Each number is 128 + 24 x the weight over its row's rms, rounded and kept within 0 to 255. Layers, rows and columns count from 0. Numbers have three digits each. The size before them is the row's rms in percent of the matrix's.

# q: layer 6 attention query, 192x192, rms 0.165, rows 129-191, columns 0-63
# k: layer 6 attention key, 192x192, rms 0.17, rows 129-191, columns 0-63
# v: layer 6 attention value, 192x192, rms 0.201, rows 128-164, columns 0-63
# o: layer 6 attention output (transposed), 192x192, rms 0.188, rows 128-164, columns 0-63
q129 087:132152118122122100098113160121109163106113151100103145098094158111063143144106137174078099118100123135101151153141118129101124138123149130121125150121120154137107121152175166118112078121166124
k129 079:105141126126108139118157145158113078103107164085104157072119132121132142111133084157121122096149111135134124128154129114119134112146112149145116104119139112149151126124186117088161114140129107
q130 085:147131114097137122102164141143090131141121127118122134122104122077087085150088144157093098124145150190106154129120122120129138124162117098140152137134124125080115153159185131116148132111141137
k130 069:099109093112122146151097138126135075137145117172136078170135124123138152147096134105148087132087138129134151140141094069141176127149157114126102123132161152151118139147144134122131038184091114
q131 061:143121133109150142106144160123104188094087116154108119133131133152093102154123124149101105131165073135141148155152135127102157137114148161082156142125116144116120130144147122113084088126129127
k131 079:138145122169143157150131124102160075153172133104118123104137146153116098138104088144134159106145133122121113132180118151131153153158162154162181155156068112072165135152128131147140159117146162
q132 075:087127126063109101135126152139120130157107139165128124165123175150093134126112125094099124131115146118164127128121131139137141132176139156113130132105092153084102154143128084118126084127129124
k132 076:152164121115080120097145136116142144110138153131127148135135139143127144124141123136126147136149128085110143147122143106114093157138121129103084118138133136158082124157138137095142093121154105
q133 069:121167116144102130120147103138120174103129145128103148129097148130074187135089105125148110119131161122148158127142171147105092141114113105124122124147109116095118118146118116089082082165188114
k133 076:141143127131106165116101096130112141175112107176118188158127136147073120207129124146125135134132108075117189151122140059131148132123110130133145116111126154156137127147091141119110095165122151
q134 080:143098141083109146177166142133169116159139132118148126143156121121119155132134145143158147104081172086123144115117103117130124145156140122159072110134122120158130129109118099109122148128134095
k134 083:132127130163115134134174130116094125147136156113108128092122096120111096112096141088136115152132112055158127118100081102162115136146103151115136127110109123112142144102161098120135138156137132
q135 070:148137133139157131067132141157095105107092125139110170126109101096086114150145131137127095173124091139143180134135135155091092153158145136103140129092155185102144145169170143134132088151159156
k135 081:107113157114142134115138128116098113131105146128091104124112106084112162093097171113102104120132124142152136129122162141107106126139128157108111150142139134128122197118141147170132127113154127
q136 071:142142132122151151150133175075132111091100133157114105151159121111103158124080054126125145146159177156148135173137124106172138125113135110140130121105145113114128124132084125153132135099117164
k136 082:164133104122101111112081105160133107125126189119151144142125155117134138094144105106118054118149140125124144103121115174128119151190110109129125182147137129080127152128130096120102092181172111
q137 070:115107085176115103176139127064148153104109161117123136134124141105143106133133166141122094120125112161125113134149149134101107135146114119130121161150102105114145154155136118125119119105126101
k137 080:088154133141177133161103113146107139116103054135106084100137092154104147137139135180095119155101117157138105156117151127126111115125133124109157110110112144100100088143069146165101109134119142
q138 073:111137123122145127109141143177094157135093136160112120150096149109137155104146147105110058105115128122133153111150160084118110111108119125096165109164126151114107121153133137123115099120198153
k138 083:174101152104159084111130100126161172106139146141152114153112156074141122116112163093153126130098143118107109079128113133149099119121086149134146149101137157099131125138099138111136077124105111
q139 065:159131136176130145154192154104163087097064156148133110166168112082084121120126094126146114171099143140170114118133107093161114107123089116132123163120177104140135101168112101119149138127095115
k139 090:107122134128185107164109156095138117095124119111142089158173103130181118138129138091159159142143147138124118122144092125158099119127117146159120105156134148104116106119109121147122160140132106
q140 083:155158133147130144117109131133165153117108141111114101110169109184119144135144145119104115108164108118175141150095134140161096092113117117107109144116115118145147120175172085105096138115105096
k140 086:101116125175134113153075133133135146115173109089142107161101159114144175117090142114098129165116164122152147115105157138105153099161179139138124118161129138129131115127129141140133108114121154
q141 090:101132139141167130139130116136131060098104075076154169139147129118096161150119149123104189159136145112124173100096128106107117102126153113110151139129148107159121126124150132128150119104129160
k141 088:165088105122138146113098114094134116107114160136110151155161073181140098084176106144146101100138169117151130115181175120152105100104131078104119095109098116097091124126086136151134124133153153
q142 092:095134131111120075115091102173143161138081122148141068150155140126131126168137143149136142157119113116161164107160133099154112086120070119118095129106163107138131159112177083117145146134153165
k142 085:088145120124134149126155093107099169143177125142132113185116138169152119125138110115111126133141101100068102118131123151167138147130157146142156124136091125103155105156106139154169147117147163
q143 086:141130125151103152091131129123168125064186127165146132104135151109103136132132121073138119110132155130143122130149114146171092166163123151122145098137120150151100092138026133160153125097131149
k143 081:127083118106080127130097126131178148164110107168150151130147113153107106090143134086132107143124121133153152129129139105182174116118127136148137170113174059076130116109171126111149108131129101
q144 087:163163123146127161156109114116141110137114127125143116100088137054135165086112135135116133127125080144133146127103123080122083159130130113139115120116140161136119133096135124118110135164110115
k144 088:075103142139124123153104121155127142147133120123121112154147111116139101151159139114162141169124129122167115123115143177122125124133098098136118086136100114136093092078084131140115175138122139
q145 087:150126112093100149100170131161119124141105153142109104091130076121151137091108162153125150140132159121098123173110138117077131095138142171153144133152125128136138131146129155155093129138122135
k145 084:160157126151118118136157118126134137144133125142134086174156144187151077118126136118099114119165091131145100132158151139166111168150120120129126113108114134125063142100124114118178143140143134
q146 085:184132173140099137136140069151107122125121104128118113132127130144157127099124148131137156128157173077146099114144128111139078139079126133191131133104129136108136088143099124124137105165145160
k146 080:137138130112078125152130120116096110146124122119132118138098094141106094131126127135134112124115139093125143144143145157133099182156089186134113134148158170096108186140094131139168174130083138
q147 083:079142109151149144128154137125173149181089144105137098125132148140126099153129133120088133132137114146135138108145112129124121111139139129136139146114084130153153116109200123174089072143141099
k147 078:165107068124113186131125127109150062108150161148141158149116164144177118145108115170099153142106142132127142135138087070127096116119150128115159084129115137142127091161134127121171116109125161
q148 093:120121144111144107124131121080131109145120162155105153178110121079155117102176133159166142128129093139119185157128158120097136106084147134166115120100131153106147124157098138111166146120140131
k148 088:114130119154132153127139083171159156140134136095130122142134180141106118101102108110103116169132126127122079128125130124108093149143121132117192110160123118131136140146099129099146135147116133
q149 083:109146151160140130149143090163112082129148128142108089133129130091138147148142173114146127167127125120166137184149101141111162061105155156087129129118143137158154148089095114134120102121133101
k149 082:143139147085115142125125083140150185120115104123100129159120133140088096096150132143140148087129136118105149130148176093094068123117131092174116136173134101143130124125086125084118089129143133
q150 088:139132106147148146148121091139139100108147146118152136153142142119114151070148107155148108188111124133087155108137133102106136130140121124115108121189144147120099099115144108136103125119113149
k150 084:114187112137155132121149121120123134163121154113135136093126143091143164125115157111136150072152128113119108125155131187108114140118131156113128115126120137113163103138174105133104095145125119
q151 084:100150149118190088121134107133120075174092096135127135113134105142099095145127126114146133151150141133147126158099108114147125086126163130116133091150117143126127107141106143133120111132100090
k151 085:097115137110111104129157139132159167129116143129097135132099134166117126157165152206139099114148131120106124096135189160136097127146142094098108113134161101118087131137121103154082101134127136
q152 092:138161127126153160128115159153131156125122127104166129180166151124128115155142132139082123100179139127135175150128141138109124111116072135143105125156122170090119092119151158102119149098141122
k152 086:111122121118110134110161168149116074147123148098114094168138116103133106125114125155149091138143086131152130178121144109060165164120147154128138129111116147081156117110151092163116119116125148
q153 093:141138121126107154116113160098137177114129137153120185102189147121138167105096114155105133146128099139122119142185117117154142096154145168157101149094137145108132109149173101169129119133127153
k153 080:086135171153134144118102143120110147104117177147126119147146122142138133126132112089105121136128126069144085099161108099117130138164103097102153106132147143149136171138138121110170147112128113
q154 082:111106163137134102124146093164109102127169208161132141105126106106116129151122127107131147162112132094155155156140103145127115158104073174110101146162174125156135140094179128131133115081127133
k154 085:099081143085166164114125178097165114159164104151104157129130146158102120105151150153140078151100123112141165116142174142132162155123140160140136134101122097141100153159157155158123113156168119
q155 083:158179093125100148109146153162149148110157117147129131147104102134109178125128131132137105148115105095118140107114122146125132148135161152110143139128094132088140133102107153102069147113141155
k155 083:120151122130131130131170178156134136089085144150167166134108103154138094098111190084146075091102100104148135125128117155133098135133114157133168112159138110143152134156124150141124139110149141
q156 089:087107095134156085148130174126119119151110137098095106082147078117109142154144124168136119134102136133137114160168129137108136137151145127133102120126147156151119127137113154123164124124149134
k156 084:096167127124140101095107145097129104125147106170123108150165171121101110084147117143116119117143148099123108160084141168171109140100088111175121115077149119088114164148126104109086139163090151
q157 081:110134118110193128122153117112135162155164145157149097137187169144109144128133114160131088138117117111148105113121116122116121098084165170133115101142074154186137117129143129109152112133141115
k157 086:122141112148147167100108116146117093109107110081147144074093177103111167135116094151134092114150142150162179123149094101144089125189141129100157099117114127129138135137153138129114102144137129
q158 086:137120126160130127116117155108141152174155127179125101169117138156097099128142113130089129169105143101110121124138116072133110181145172104114111134132128168133160156108135120139202152164139117
k158 081:139142118118130104121112105129071129127090099091136142150164180147131115102087172120139141118128129161140108133154121145128176157159143105084162115149085110140138117157158110124138146184100143
q159 089:136131067145138100153119130123096138122130126138123116142124094093162118105137124119131117121123143148125186160116131119125117123115127159171086148151130110121134185146112119142166159121118149
k159 083:122117173110111107116163118107152107086123138113146131140139144136108160153159110108146151196129121152131111125152133156161142119113101133145146116131131090115083087111153130130122119142114116
v128 128:134079146123127124101113141135161149104104113130078101125147166157156147105154156092109124159126147165080117151107100168160124115142142152110127123138121093124165163144139110115120119134113133
o128 118:099123116190126164139139107093157145111122125116126109084166141138174115074130173104156131143164170148120101132095121159136155144146149085169114124125152154131140130125167112151090140100123144
v129 123:160087109131141121160147126146151159168128114127112108128119119119163116149143119079120151144138133130145139148167118160171148117134094146154152111139125091145112124115140136155153110104130117
o129 114:123085156158087132147170161132102194107127146160124088118155128141168150146082139097103162130085099180112127172143165112158143116125125159144135124107117114186151167087099143116162141113115129
v130 130:093163117099136102087091109110175156160115163132106166108106104152097114128092111130155132123113135100109137112130140114125163132106149189129130120139153171066139131132125143111132130140143108
o130 125:136144125121120107102140134111133147139132154127126115126166160086132098155111139134149155105169168107109126123097149105137120126112125088123113186122136129141153136089165127108116157158147132
v131 135:134107152100099115164109155141112140135071145131146103120149145119131164177148095135168117104110150129111110130194144125133117176145188142132146134139183152114110156092115112127095115136137132
o131 124:088076138095125148105108105122138139129138108124117075129144116129110124118105164153127117104073126145146144103116098134158121157129170148115129142141118116135121165138145138049134164137121125
v132 130:105110099175102119163143119155125149165135127126099143108124149073117127112142150140157145127137142149101116128125124125148140117124115147155148132103104114138110100111161127128133121182160112
o132 117:135118125075117112108134118115114180130110130128101135147131146113144107120140132107141128155084121115106123132140142160124152096145081174158114158109154135120141123116156143116140113159172151
v133 108:148113108146119119121140114143136156131116136152147128099074166151114132129098128163111129129132148116150124118139151155177167106118104131136155108112157088121154130185147156090132098102137075
o133 099:132064129169168155158121137128138202114157104089085093147141141116100129100113121126126187123117112083132143159146138178116122089130102120126140060128112096143168086140123106107126141131127154
v134 131:131108153111142130152154122101147129134114148076149131128138116098116122090166154129098125171135127091116135091092165135127137158198158109149120143125135117149117102095128115121138141158140143
o134 121:169087146087127164141146113153059139152076065104192169127137139152129113137130110165149113079102149104096129159136131144169152114189152116127107126085153122101118130126122101150176103134136154
v135 119:102168089111132155107189136113125146103114156098128120120094107138107125108097123168102153140164139133157115150098162101134152127119067155120145159114126109145129127146133139109122139119096079
o135 110:134165185121104123123117163155116107119122117125135125128155134132118133122109106144106118152186163112133092161147096095109083109151097149101129124112111104152097124118092101108156140136123125
v136 135:128119136129136136133117120151178092126144132155121106160157125125156095113126119144126137155143100055082126112139119120105126136156107092144134137104143140143110126140124135119143115147135142
o136 128:116120104132151160155152115110136112166104155103161152095109118122127091117137126159121094092123137133111145138145118180142142118168158176136122134106162153139129124106146104104104096105092113
v137 122:158115110151098168068115067099147149133137147175103154144119150108109136180099134115082114128118112144095169107104152128113112137169142124166134135135159144125110112144141140181114092112157142
o137 114:173105082109139122137128160098147116126086142114128116147102154083133085122092157143069162137119151185078097165137109151096098128130159093128138135151187143133177115149208077113143155113129191
v138 131:124085116115128135131127090162099157077121138141082137130140159145127116153091086117146136140137131129121122136120161075128117069161123124147157086102122108142133131118184101155125140161161112
o138 119:164121126083180130084121161127171156149129102100135112143122129140155140084138139115122100159133161133154144083140091173131099114131145143113143145115155144172097112133174112108166125160131110
v139 118:101137141156119113141133161131139096109128177126112127115127110185165142144155089102120168112155104119091113153139101147153123148094122149144149133080130108132096121132159091095135130158121085
o139 109:149156135148111156155129166115104154117124087106068107140171095169140096129175130118116139155141130098146131155149086132133124103115108127142119074124104149149146103084113134066080152135122095
v140 124:137130128115108123137119120079128111117141135082131132092078113089123116115132161113142152144146115136139133164130143128124143122166123155161100138156163136140109122153118129132120125142146124
o140 111:128076094116109117078121147121116131146130084119124134129132117116107124170148118119092171133129106122114122153108164141068146075188154115095156161131101128146108133139106170092128124111152144
v141 131:145171148104148095124126107136169168109143080089126152099133145143106101122100143106158125103127157130150148129179156132112109158158130110106159161141130094129124158162136122127135097118083121
o141 122:139110127139135135148116129167139141132113135083107102110134193059117130154073145154139115124154119155157134127139139153138094126134083129111144140103136100163122173145133117166104112146117160
v142 129:142130129128115141158095139133083122105092157141161155185134106116159147136158100118123119138106136169147140180182144102107163100141149154091114140089120161154122127094138130101142129155134048
o142 117:127130115107145074150103161126126102178141075148155144152138119141150106125146140135131138113092093129114169150138129100176150178135191138118136147129135151104107159110111166094126132155114124
v143 134:108167129105124089166154174090112136144146173130109119091130141128127174129156183174141144111161140086116138132128120108121143107125126104132124118129105077169106109111127138127128138107131139
o143 118:127125144136107123155136138116089155107110139158131140128131171125100129118120133169108135133136152084134148114164111127108098118084095141130118148134131107163135130121082115177129100117151090
v144 122:097141159120101118124159118141109115080146155119107160107110137100125122174096115166153136175177110145135138144175131110039113132100130099116142141111119155176102119167120144133112136111105113
o144 110:103146130151133079128159136157131076151110152175107176128081112164098124153131107147078097170165149144109118151131075119099096104129160137130138124154132141127088138144144130121126122114124134
v145 133:096094140092134149172132138120142127157102159114143165110147117137161135136126134140150135129092142153139075112111091106161097161133114198092107129165157150119107094117138148180087143140095136
o145 118:084088100115128173132120116124091147117123153094159150137116112137170152118122158121146122088102146127167126128133119129088169128145122101120089157134107146114110142153171152096115129144115142
v146 137:124115115118119125088145143104121071174122126102150167138119167202104134108178145133113063084141154145146152150133107160181143093119114132126119102131131125122113133149170145157101119135080099
o146 126:154147138200133132137129100134103147147139107131130133164164125073151107096201111127122145119115119111136168158115163156095159085113122108112124060157123146137117116117132141143112124125126117
v147 131:126116139146206132138146140151134140160127162106120130108132106099130136105134096149090151138131142121113099133124153088100085180153128134137125142125134139131110181139107120160139099105169109
o147 123:120101106159158145107169133111117161132148131117061106084084116133135116161108076147135155092102141132140157154121115131123128158113140135154105124127139075144094141144112117140090139116159112
v148 138:138125128128153141125160126126160151090149106118121115094172127132105135138087115125158119168121143122142112174129110125140173150112098128123114130135129161142155111133145159126119129133113113
o148 124:080155133147120147109155126110122157095115148100134147127149132147093148152128137104112106120175138130093132145143136143098143095099104129126153151119117154164119140127139191084125149112111160
v149 132:140113163127123135123161148118142074125139120159111102096094195136113141102139147138132122139109119135113113130087145132133131125150123136182094120194122137168153163137125121109099110099136135
o149 118:128164101117124137105130107166113143146138116125150158133092163146156136136117165122112106148120136145133125131075161122132124127134118164152149146153109120123105148097119127130129121091159160
v150 145:145120124114127138128091154148164092167099147095095153129129134147127111108117104098112103054105123132102164142155136126135152199112134102152119145123103134116143141123130117111116121114177084
o150 130:181159137113110103139099123124131158150124121114120161142102139146134145098102111115095081182126107137135190090138146138109139198113122117130134105126147088126135109126142091161095168154164111
v151 127:097155166147146138095136134149188143112106172131143155131088117156169129125115089119100117172115125163136141146142137100154145098142158173148140098157102105136127118145089163090158155125102106
o151 120:109115133087113126101143157126125116134117113111131105139136156186130112111140128147085095101123126106148116113127106090133064148146105128168098094104115190136102101110134137130112142103144159
v152 126:093089145134142150121108089150068143155127146136135109135151136124121144123149137127139143106172179138104157130111173115141145077163171105077111080149157137159168152108123109158105099086160173
o152 118:054119134126145088135103111148171168141142110149126099135137115148171125106113086141144165084086140121148131133113132119136119131087115089129104136150144113153126131123121142117106078171123142
v153 125:164139134142147119093116115140150114129127142146169150112094162113108137157129118142084165105145112098132081163124121127139121116154142145125147132157139083126117133130101144154142090096138096
o153 119:147095135125186119091118156092105167131149074099107163100083187132125126118135111075102108110123116140096152156163105099116125146111114107103156134144153102154115114102160091074112130100137126
v154 124:149122121149095128102147118101136111109127146133141134152106144098087095089147114159088128167142130119101164094092113103119121073103121128131094103130175179115147109154130152115140136091107089
o154 116:161135121136113133135131128114150119131166139133198093099083088094098130101170140112103128107141115102094097144107140080093158114137135141147111106101126115072128136137144110123159121100147164
v155 123:096127126140118102128092135115138120112076115144136112114135133135124105089115086128093166155170106122155146118137145134111092116143127127122140133161126073124141116125162095100141140085110143
o155 114:091086114127113110142129127179115082137123119144134154117105128134135131138084089119131136073128181131115129157122130134099101114135129127101136131163143157182072100145110104126138107104128164
v156 137:103076119126119164103147138156144110101072129096157128120163120126156137137146123136167120121108192135117125162162146151088131120122091143129137152141129139126149109123147107138145140085085072
o156 130:131127100090122123128114168162144098133146143101127120140166102087124140152146108125138108126105130112137118092084135115111177118143110124156181164081147153146106137159135136146123156103143115
v157 133:134114129158119203117115152132111126159148111136147119100134147145131129111142143119129140120082143118106113177094122058107146127152070120147142139078141121109138149159114118156100134139159159
o157 126:131174116129142159142131128106176129146133125102141162134111146118115171098108143143136127109121132157132142096111153129111124129161144163100071139123104195132091109131128172123141113159144139
v158 139:102128130160139117129162150097110167138131140139121109129091124118120118091116142115099115128125113110124112137117121128121090155122175148159191159139130123143163137133145177108143095148131154
o158 128:139137118124193142158136128119117127128134085106145088177096142187151181100124108135124101143150149093112140141124122111124130093158099110093146153137095140107122144125129127119101131142145088
v159 131:142116139122158122119164168158134119079090144164126070109148138141132127143105126157105129120081154106127094149127118128128122136119128092161117153119136128121101155164111115153132117114108116
o159 122:149090129134151124102132114128078118103160163111111134120129138126116099140118105117106126160085137148160129153099097087113138108139181160130142132113069131096146120144128100143134147111137122
q160 083:110105108159112112083138134134107164156116159134153135145155096112154100134155107120126118140099140149163134146135166118154108122138114115112115165166126126165144142126152149116144160119116143
k160 082:142114142083143115125129123079113111136103141129104111152099113129156181135117150140120136158164135132103071130132136137136107125125119170115148101079112189132110112129144116159148123143160093
q161 083:122119139182106113129156093121108119093094118113099130089109144151093104125135112090163167133092157119128150067124119132124140089170098167088186150147105132117142109144066123142107105119141121
k161 067:105088087155101112134088157139140142162101085108163121110122123128122127152136142131100090150149107108101134121144150107125135132118135095111145142136088102170115112105176143146178164151127083
q162 065:161108148101108158095141103113113142140147122139139114157165142117072122139122117123119089106133122119105155113132105116149152136130119147139136091138110111133125117137098145138121167119129129
k162 064:112117095122122115123114120114130101127124129089105134136127151136133121118106134164128190129096128103119138107135109138119153158119150069122127113113121108135133113106081103128107138122105104
q163 093:097133100128105140137159163144102114130121134124162134134156105095170134153131131144128085135140123142123082163118165118109101121148092149106079115120132125155087128156190113103142109110128136
k163 083:196092134116093155122139094112132140105107137127125121175115128147109102124147159156122129154150136092120086140117113125171135123122140144116145108137149092109112174069115154140146168142127099
q164 067:100122141132143134116147063071112108123156144172085089123073145123087132113101098113099143129130143140129170101160131148103131135101150139132181098115106141130096107164119121133096136149150100
k164 074:092143158153145149111139109170166134193103114143097125126145169148143142103102114118133131127107119110121142155124161057083103153115126136116142119123115152156142135168125094159096113152106170
q165 093:145131155150092110115109138112091139155108132112162146110121129107130112146157126182163131135142139096088117132133098122125135137070139112094072121092120104106090097111129145115130109124163130
k165 092:180103118084136150157109087109153068102139162130131110141108101098107115115158147152104122140141140153151098134102167150127147156122106135110127099113118123119076144091162138134134188109129095
q166 079:149119150139102146129135119144123147106117120140127179104144080160169126129116123228136136133169178110107114147158143105127140127098137073128073167120127086120079128102122127098130124153125151
k166 081:132092096123114130160098166127137097122169104128120122103127135117136136126138126124138155126153122171121106116118105141122166143129111116111134130141118128117095111128151110119064147125149071
q167 071:122135090141152155145127127137153116115142128116104128121131129158109144080090116075119143158093107140139116074126149125133116133141138129185180140141138181134147076134115100149138146085122121
k167 091:050133134153158129116096133140116110139116113156136114121133124135159133162124077103122120105139102115109161119104100099130123137137152125148136195121141091166176104163104128105144122119132155
q168 083:157096133175100116110117135133120121068118131149165127103105134124138150130123119180093113110145173142129148144137142129136119092124137151110093140088129119123080145090168121106087151164102098
k168 105:159105156151132125103127106115105158129124132141123140117081117097117118127154102142110121132132111094103169128107126159077108100078145107111155099122115157119058157150129157095140133123173121
q169 101:177115179123098112129137118085107136113119132124142173082139133107122131116124139186138127146139131139100062113113130099133120163091126082135113136125143124109048130095101097104089132119131097
k169 087:143156149152097129149130115099106141125098146107130135167132090111125160167107162117076125161137185131160139115121115128103137126178113114138104108119124176120072152142140105132133129103083114
q170 083:134151147108101126117107118136126173115079135140138167086140111131124112130131100171151133122108183161103110134115131105143135137114145122118127119084114110147089110118132111105125110142104129
k170 114:116118133149134087113093154135134117139120126105133120130163102120143123155107111090127141147160103109154136153109119125101126127175144104155153116121111142147134140157129127137130090156152165
q171 119:107161127152177135136110127132149125123154090118135115152147133155141131141094104076143108121098089131108165115152096162145137110154142164148149126126115122151201098139136145162150134111138150
k171 130:102135139145096141091108141159137106101108100134151139137186110121157111144143118139114134117139148120141095153152121154130158117178129099158126142145169131085151131164129150155117121160073140
q172 110:098133096131108131143116143156179128097176124127106133114149141106152078107114102062129144046133101104148130143106117149146155144153155175136162147146133164156147104149134118169107104126116129
k172 113:192107133141098113163162137109137119122096121157132175086106110085127126128126132126172156131109122150134131161136090099120079139103131118116128080128139134142067140102119120134121139126149118
q173 112:116154118124116133135144100127141195094165099124169139060156087096144107120107115135148117094116117132103145107171095126142103111121135111113120157122140119093122094138146136070121095118131105
k173 113:100138147137148167106149106141132119114138145176080157128136148105083090131117098127121098157104111127153128142107122094158104144098137133081105147117132100111175120134126130137099168149120112
q174 121:150131118149140141131122114130111148113094130148152129131137169125111162113180165138134135111104124140128113106148099149098135156104146151127095119150108143118117112108141147103157119166111125
k174 118:103141079141127123145102148145090069158095115167115126148154145163121118141087137114139152116135135167134103140154090151108149162157103127115168124100141132169163150138144075112104140140087107
q175 109:152116083089104076148136078107138070119140159116155109152112148152115163120154070118164124147109120135115164148162158126098140134152124125132143136130134146134130141093109151164148087181129124
k175 115:128144107106144121152120154151100152130128122144121106136118153131125183154107124167100099135161113133083154120107096151083134113115159095111140118118177123106089143109180148117109088112084109
q176 119:141110160122114091134136110125115112098160127097109138177089112101132123114078138107139142087140103131090110086127107108139150109154156145122121140134182150114145132159151121158131129132138140
k176 118:088166101135156138145158109095113132107127133092117095110146105151084119129123140124139120152127147112156144116113078138106129099098119105109127178136116123100170094071064120152152149127145132
q177 109:133120110083109126116116154161134073135124169113131096177111136087097152133136146174120142126117123157114100176143093120108120120108111125117109112129127121114107121114127144127091153138131115
k177 113:098088136125098143143116120112100114097116138104137091094129126148136138146091176103117122140172124132118161075111094131096114112137132144076127131133138167124149146112144096102155120097093104
q178 110:187159130134119140150108131148154121163132116054111086114127143107147153152086105115070122150160123138099129165116161144176174140114099157144120115135120150124115154147114172132127152113137132
k178 118:136120109107058115164122148099091145120128095101122162135124131132141140077113098150155114109134106107072140126149098099092137122160115120122121121108155100152137184116152148162132133120140131
q179 109:128096122160127135095101150122184108136143131150136130147135129190136151155129135068112145130161132087106118122112137107126169154149120135140164136144111140149129135161176112154135118134107128
k179 121:141170113118152122132157187104157144132144118136134120106134108146104092159115087210158139161115111126121135171130093107095116117115139120097115103092102124102186095148183175136182148103137153
q180 105:138149122104144143140103143096145123130103115160141121081140141123128177180124152183114145128116164120074130100112147099140104137091155118108106104118126089111133173078121123113135168150101123
k180 118:119112144096125101153105167119123120146145136168129115121146126142143110143132115139145142103141118107122179105173073133131154114151105109109093124130125152131122134142144166102136104144141140
q181 107:161106128119112152124066177148118110116154127080124130122145135119105102096134171131096153098158136119144170136134119091141107107115127123123100152134091153118106147156100114134161123150085099
k181 118:163117163158156114176118147106131069109125140090108100137088149096116126092121127100104133105118145131091147073165073146105159165143134136112144155116104166151146144130132142104109124108159151
q182 110:166139120116092114129111114095098125134151118123119135104117173119090092101151092116137121141156158114117109139074128091119148097110140111130098119133178085123113125115153157134127152128154120
k182 118:100126124101118126167120211162142120125120104135094146145148104123154186097103111135153081110194105146082143093131085106156123113123098103094118148157154150130097112110167148124101138102159088
q183 107:138138101109143108164137137150115143115099116134141138145141113154141125106113093080132186133132117094140139139128154147132125141142144151116156143113137127115093112134133127112106132128138110
k183 102:115137127153157160102194181126148133158145116132062129131146114137141108177146127135162126137115084100121106107077117079138123129104126152105123131142135101108102070140131138142169151153153123
q184 121:089146122118133109164074142097133129155132112145119157126149091110125120143089101093107103117118138131108146126129154180122117145095168091160139160123126161151194088149079128138116117125098138
k184 128:127130106105173139120140106114182108170130157095100112158104123125087143129149146133150129116130088091153105125127138114115138175086123149119150106135136118110115104123095119143127184119121140
q185 108:085114108079135162095126101086082104095100154142159116159137095118150137089155133132100138170130159156147137135088108136134124166119149089135177084081123115119138110115112135110113131142118122
k185 114:125136126129110134144127143155122113083142146119125127081123088089126145154113100126095136099158132126095127158117146160113163097121162095140139125101138142133138146107093067129129080164108144
q186 107:153141119161154122137125165195146128098172139145132180118061140089100095103126109140117120158099108136121149113161121130131118163114113132091147130127139134095153147114161149092101100078114121
k186 115:109139118118150123118158121131121080173114123135130162144125159128151130143103101135119133110118122121156144107122071099149152158112107083109149128106123139112175116137139099145156120136129099
q187 111:121147144121146105094123099130148136153136146141126110117133128116139117108131116142158145114119132142168143136104106102186144185144106131110163113136127159118079152125100106115101162113135111
k187 116:127114115186131104140150108114154169117123141116154131134137086151105140193145155135139155112115172146144116101153121097126123150143111091138160133122118152121143141102159139114138111147154100
q188 105:169124118137101098112098125115173140107181106139127123170173126152129148137149077141133149187150150173124141117116091142148117123185154089129065130132074150123164102108150182141137137105156140
k188 118:105099134154104120154148115086135116156128139122098142134069128093149121165128078129154134130148161127147112120134135126105113142075123115119127102116143112081101119160142144098097123132158104
q189 097:113170132167084125141181112135148127130123125128171146153157139131139104129055129126112122120125110136133102139130143117175109178114139126125107135106177119156125109109153146089084087112141098
k189 108:155125147096120125101147109145159164134116096107122090144158119116164122111140105145129133107097153150133113173092178182099116130149122133139121159132129113083120155111138125122126129151153146
q190 118:078114138171159104148124077161110143149141136138138135113086091105127159104118140120129139115154112131170152127099150171144119109135090147147161116135126145098154138099112120134099123128121099
k190 115:143137124144139138089152132141165125159106135129135142137124125085118122127146123159134119140088150133157104154123180138128083117102174110134146086124120099108126107176128110124116143136166166
q191 122:102125141121163100132114140163131155136158114161156137136127123118135133127141145074087142151153121167124099140093176138141148140104119146135131125136115128124143078124085109117099115121125108
k191 125:155112075135151141111193160099156121150174143137155153137124143154101095124179069120110117121135135129095104124091147123125093118124099154110125131120143083042091148180104127128132171086108096
v160 097:158057141122123137122153146153135151147156142125123192158092089120102120129154137133087111115106133092142148131128096119095133160108134139138167100126118145118140115136094144108151133097140135
o160 100:150135106165085152136116068124133117190145187133101123148127114167126154117107138117150136126108123135129097172104118135153113114132136115152135101132161100114106120091103139123151127127144120
v161 088:096123090082145159150187154121161154133111125081155165117113113127120129084123128133111175139122106150115116066129125145140110102109144140129151128131098118138123100105124124137120114126135148
o161 082:120123124125090110160147101154159125109153144136117123122116152102156142138080151098101115129125078104098108146134104120150115107133098167135129151094126119115148103122096107156151115106121125
v162 104:126132120142121147152134117131154126121144190139108141147180135114087125165141115107130140115174211151075138114085125149142145104158126163107098137124138096122155144116146184117116134096159111
o162 096:105097129125098158102144143142150150089163148120161144149137095110127130135094112092133156147113135132096140146188151145143127117156116112112131124107102098081114158111151174107108119122130126
v163 106:117142131130129117081127137153119132136131158101151111123092118084112128185131143127131115159106160119123159150147076145086073151114096140139121096099177131099101106096110174141156106123124133
o163 095:151110102135106087107129118117138121116130124142149122125082105133087145142160183131157150133117127184142130133147155137079135101160115115113113128131166147138087121133131137100162098141110110
v164 087:130104117179117121124161149131111111168105104153119165143118158142144155143088101121129130135142146120124171151105085118148098115110125100139125123107154125181150110161101128110125117116110111
o164 087:099094137137121117123133177116103149138126137122142125102100127123132112131081094100116098167148144150093101106116144142160131130147098142143126149151074116148171080160114134157150106109149109